config.toml
n_layer = 16
d_model = 384
n_head = 6
n_kv_head = 6
head_dim = 64
d_mlp = 1536
vocab_size = 18079
activation = "squared_leaky_relu"
norm = "rmsnorm"
norm_place = "pre"
norm_eps = 1e-06
positions = "rope"
rope_base = 10000.0
rope_fraction = 1.0
qk_norm = true
attn_scale = 0.213
bias = "none"
tie_embeddings = false
parallel_block = false
extras = ["some layers without attention", "local attention windows", "shifted keys", "exclusive self-attention", "norms scaled by depth", "capped logits"]
init = "normal"
init_std_qkv = 0.0181
init_std_o = 0.0
init_std_up = 0.0181
init_std_down = 0.0
optimizer = "adamw"
lr = 0.000791
beta1 = 0.9
beta2 = 0.99
weight_decay = 0.34
lr_head = 0.0045
warmup_steps = 371
schedule = "wsd"
decay_fraction = 0.636
decay_shape = "linear"
final_lr_fraction = 0.0
batch_tokens = [16384, 32768, 65536, 131072]
seq_len = 512
doc_mask = true
train_tokens = 351100000
steps = 6037
dataset = "wikipedia_en"
Each number is 128 + 32 x the weight over its row's rms, rounded and kept within 0 to 255. Layers, rows and columns count from 0. Numbers have three digits each. The size before them is the row's rms in percent of the matrix's.

# layer 4 MLP down, 384x1536, rms 0.0176, rows 283-383, columns 1392-1439
097:132150162127118125122166150166177122133138197125146162146186158131165132128108179146118132110116140161116132085111175092070151139136084169178095
098:058133133107146124077217022128129117109146176144156165148125138123078143225158148090139128144174131085136166117143170079176119106136170136180138
098:153098110096152085116129188101114134110149192083120054119067108110129133145124141118174092099111123149116134192121179121198133193132145159082078
099:097158151143115122109073132156112090122125103157107126141149132144100101090121119130091141153096112130080125147107155174106123120129123013159119
097:103105101128188113136144200136130144140112056126156137156148119067121158122099109133057118155113146090078112130121154157106151181130137117140146
099:162127208150091090112095142155154146107159123151159120119141116081119133133211149148072135152149142139096171155170164107153131128104111128143123
107:162114095128143132165102137124147135128164153158144083153165111101121146153062112166148129082158160159144132149138151208153102155132105166117140
092:105118127122151071197156162128177071109112130140145099115111126132110134102119097110140129068103162125100110213122128151117148237161097178133129
102:138119131123101098108123151155152127136135117129145198131139123089118144146129154158144132144102137136146118075126090054109141114150106148167102
099:148130188177093148122144150109120078145146143144134129138131170116099110085209143165066124154129090098121137144125170150152121069125091128083144
114:144142154128127119189067090153140144150150130133153160136165111056155127111187146147140092177123123155114150136112078106178164071142102053170128
096:149080110098075137138130131105108159142114158170137129098179080131114132106058125058169116106161141120094123147104104077165085141158143051161062
093:091128116141128134189158104127132157116107131095131147107142079101141103143043137123136110171203085115103104124129034154140101141112077116128198
101:145181175108192123153097178085136125098145191100159146149133111130088102134155161120066144146073130147154097136134102126186139110141172085130132
110:116122112095139076076138207108141102143094170142095157106162157143141152109109129122144139098135157123161118187107172174082130089119167077110210
103:129132145117105140047094147108122093137130139119109131115140120112147157159080156122145128106128117124134136073154009139146146172096086255232114
093:107122119134145165112109073096094147096123103107109125136075142193148133120056130112136109113238128122107170073136115226108128197115125157146117
097:091125110131072086112107079132103097147112168144124165089080148157160128106091144150183122092094156137147103015134090196189149104132215160090188
097:168141180150165116079072209137131117148133147154143122111141138144097127104217148111057129212179089105097111061102115089154109098131187137161113
100:144108098099180139113091232114138131111128111115129156144178120092140123101093137117155148157101097157123109082127088011151137144154093160131096
096:102121102150119069139176155109148173152081132084087110119173134163106116144060127096118116157129114165116114146140163063179143070132129098116101
103:109050107144144147087067144108119141092103191108131135154093087162130168131159129138093108099102123112111149184122084101081120167110158114146182
094:175151150145144145161130042124126096110118200203132116134120141138128134090092112124092094139118133193133140140129096106162181134134185172162081
098:089122111119204074169229161123117137144130150114121098124121131118133154107124138158153129081046177122139097083129098130140144119088141076159181
104:139099131129141117078122103119138141116130083120102178136177134129124121121237124134069151145125116141097123090134000138125123096134080095038047
104:110144091064133185099174137101139142130107182102142133127135142199110127137081123166144148107132164127138088141152153090197144149136097166175172
099:116119104157179108134139173114123130125136163120133136183141154131102145091115128126132101136168111094146108103140072077160148137141153109105130
104:105138100135143144175023072148127196116136104142115106115121113140136092109142145137094118155141101135109110128098205144138109078136095136147129
093:163123183146109135097153170139132108137124081137148168115079139144126141128057136101156094095156123080125141218161167163157152149103107186111113
097:081179094145128096125206137127129115150112200143158145127189143143145095125121070114124119134146129150107118109146061087143120146124108099148077
089:105138143139117105109130139122154125085087168132124087124171115059152166130104121102148114169107156104109156090139127231176134168141089071127149
096:058072110135103115147060128126124098122120068130145110118146124115190113144088096156144119129091137118113119118129177121126157026136121100127169
098:123165137141081133124117106105138148163134120154116157140113137126147132176068104130170112132044136176123129150137047236190096181142103135136130
100:132130100153173129081111156121151124129160096121142122130098131142129093137119112082072123163059124077112124099117229211075112161141126124139173
102:105135091103135165142052111131152155093158103087138133139105128097149129159116110098177075202147164108099087076138224120150129058101141169132100
097:136106166101134133072112088121177171149132211129127167111124148180158137128050157142100133144075134172146112189148163112076158180149138132154079
099:114141083141154117129105137126133121122120113084138168138106097092127132124159115142134124088106115116174128104128152082067112060134026131144094
099:156166136139157146078046041133121141144138087174104143131192162151187145146217129120145116116107127118160154172119117070165124109154089099156140
091:167134122096133169071130096094124100103125051119152120141113103153121135158142102155119104137057151119123124158149076157097122071112138139073097
102:116123140110152102134163158134121119125154160124115171129121132137091136091160120130126084124138104114181094121081114164165095151113185101118117
099:136162115116159117117245078119104152141119176134113101132133101143121164121118141154111121127127124176119166084139156043131116178130159114170126
097:123099107093180113088186145109149156150164130135143119135126108137169128074106111120131145094201157149120110165166095133102169065138117154192168
093:120149109108115131138167098138169154108137074127108102215125132162165110107055132133147155185099112114121146223132075148128138074161069218075044
105:126114176101226145183196147108144134136129224150119131130112156078102152141169130131053104147100109152095143061120087122122132184130136044189126
096:110172114117171144114121107088105138134131154137123202132135106159152147145153160138135142133112147149164136097086129083148134105178175054118100
098:090137095113082148060000163120114118140113129130128095129109113079103128115070119129127135079144135104074141126143063111108123098132177105058145
092:133163115103164126160025073096128086097121129105127121149133123115123153118170161099133137148145172133167127115127103117150111172149062106178105
102:105168100135152107119073072125112111150116060096135124117120104167086151103068104144080117126092134128100131113128255088103123113145115189132102
095:161132084123162119110021157123139124131116068125123121142102072148152140150015138135107134112087135148158126247100138141121143188143101094143102
095:157136193088119085087116096158126156144168237104125149135117179098142131125168122119135140149149110104111126116125138234137083095151085129135105
099:165124145116145091115169096164115119150149158103144164098073111111154147114117125171112167137135168127141138074117072068138177130140169129036097
107:123092096160150115117153003112099138110128104123121115105113112119113131119141133121125156089097114139137113137109078096090111112097111077165050
105:127103133142110203111057190131156128141156121177137131125191156080117095161037120171098153112162132126130157099129117204123106095106172051136140
095:176101164126122110117102127141094157134136132121137144141175147101155126129126129097121108155182120126132162149134161116155065036104156120156183
102:126133086151141073145121017158129119134105114135125087122100108155106140141174100178118129046219139095034151132148099001132102118091146195179157
099:117092101145087128110112156106109158128115138136137153132106109112128091081048135124147135129096124145101131084087118219181111124114115155127139
100:077138131134115103172152187090141147127115139129136118119139104138168136134059107157123121094059184136167127162129082100109104114096127122176099
096:090112147134134134084122117148123118174109039161102161100140109169140130138148101132127145157085110162125158090126155121078100155146120069165158
107:085140140120156111139104142127132177145153151103115141180077140053162170139146138162141121106149146112122121093151150088139121135134117090119144
104:160125141151185129165223139142090133143139204140159182130117114084095135130116100114067118152130092145105117077133136163121126189130169130081117
104:164137152120136124148104086142174135146144135151118146181106113086142093117114157128140119046109140133143118162128099119160112130126175093117234
096:083136158114122133159215101143115134135121170140142168208105120068126140144134142135119112178125123165106131062114228121103081167138131156188066
103:137128084126148122134118139108144145141139154139149099121179131232119144180144109086157125132080131162150126131136035081108144054103111119148117
108:199118121125109128169128129143142111192103144131109152126060128110137140111123121116090118101137129100107134126142255110130139095126132169130190
098:209091137117135086134095103114110095149109120110145104172148162101110127141207138113144118154135143129128090175124154000156131150114090133122097
094:076116138126142128083027138131108091162143163144126171109150162134090173127102118129130119091193134169144151106151244204086134154104160127137197
095:121101126127136088126076132124122160152158212160115194089093082197124114073095171153164156146154116098123117159137122174130153114092110206209119
095:136129139123144171122106080126114109117165131111115056081057126140156191107077185129144104086116151109106120119140111101101162117117082176144164
100:069157167113086160177074205126101171136116146173119165114145107137111134086177078129143149188131097142123140132138147100139121139156188089107156
103:153136105139066107095126084133169141112109103117116139134121095164126161146066140134139126117034146162135135141132108123093133082129102097138060
090:100144139149158124076140192120129136103094164160125126122068106068140084152251091101118148126117099151138118073138006038139151121127138176097055
103:088162103154116141120156232133147143150120120148110040132128131129119149135103115149178140143112154146141112134145153120139116158109103130053108
094:112111144133155096046079083158129152154101152124125181079105127076109109117062108131163130135162125089139124156101066130133163108111106183121059
097:097151115109138166087131086110133116138134153109136106125134102111139149169134112167092116093147143147177135098127161050117123152123159077172101
101:142108154140150125110075105119141155150114134150126113158135126063144112117144095106157153172177118160151152196108166057149123071136103141167081
096:092156118118122141143022157103098115123130118127185084105084103127125129101197167107130138121057166168139145173135123226104130135140114145107135
108:214112103146171135134149078123109109119128065116118108125146101112173126153061143131159108104123100115138149118136090140084142188150101067136099
099:107147126146156143112108181194139142122130082154113110159142139143127090057066123120099135117074107135110190110127116169037087159096129113197120
109:110089101122168147133197119126100112121090052075113145130091107146124112094158093142061104147000143123116148053140103069096143155104058197136096
103:110181144117094135131193137131137105130158136127105180168150159089130103119190111130063141183093124104150155121142055108105107113140144143151091
101:179121132145159185153161191159116145149121148071138125094140135123077125141197137082116123119176137128113138130120122063108136138107175078084074
100:077127084149090116106105118123132145113130101123143128120164100120113133158121157162086136176130137121102111150105121034076126138118096047137157
100:125121144111155095137149153132151149105105114123159098165091134108129129104186100159162141157167139157155067110125124104094127161151134160078073
104:083147165119133123166175111126097142145112166123110131118120117152076163050106125141082140153074139145120147086114138129103095158127086138047131
095:114170120150116118123160144123126156130109121142130126151154126150134131101073128152185142089150109132123125129139082151088131169154106141175190
091:158145164136145119152100053121164134122094202102107137157105144142115167153145117132114110074095149127116123067134069166144148178129096123189204
097:185144087150166115108017060129134165108117111091108150145080078109119125153167142140107090148084112116118126061105102075122151130126065051155082
104:159134116117144156073066076135116143128138154183104129117123148103143090153149114136151128127149123144107150147110109150186079187199138172246193
097:144148141125114081112112153109111163132129156118132171112074121124097124118171136118129096182127087140122134142124164162166122100111158162114164
106:130112105116110154124170146137113095137092111094128066133185122167122142104135143137097113108085148086132101112106109145128127120126071129135133
100:131135144101104134129235056126139154115153071139122127109155134107119107125084128148095150143127105111153143129140107081104129049097147138127093
111:149136114126136170110071092121149125144143165104139140086095144135131155109119151127107121134191125147135135092112079130166122102134133149151162
100:155137110130107098134176111148127127139151152175126109164135106138108173165095136122157147153039115110136110132128150056137129086137183154130192
099:212154121165103111144181057150122139119142097145077097114128138196129121150171077133078120100045140137104108154131047092112148101126075118148162
096:103111150115129147112209114133123140136120146163127179141124122067110132103120161091088116083103146130134118175132202185101122072122158143070157
095:105150198122059121108111105143111152137154194150107127123129118123150102096203143110157117133085109164141132103098127198150125110117096195142115
108:177158127113152162120065115173169162117153162119149138164099142085110083159116102096174153136137131158116156093143217067149124084131192141127110
103:048114124123118129110182255123137127124113128132133167115173125093156124134000136138168111145109163159129117115137150190079116148140106125163189
129:140116142134134162140216188130129131125132174143161137131103134156136157141099115160123128150106137164113144144135122158144144134120110135185211
104:152093130134113152094033164099114126155148171173099157121080119187105103110020110137077128167153095118142143077112061107168123123145161142097134
093:097171139113133128068194171137125135128102167102102153107082140161107146103150104073156107178173108130144145116134083103061134050130094108082158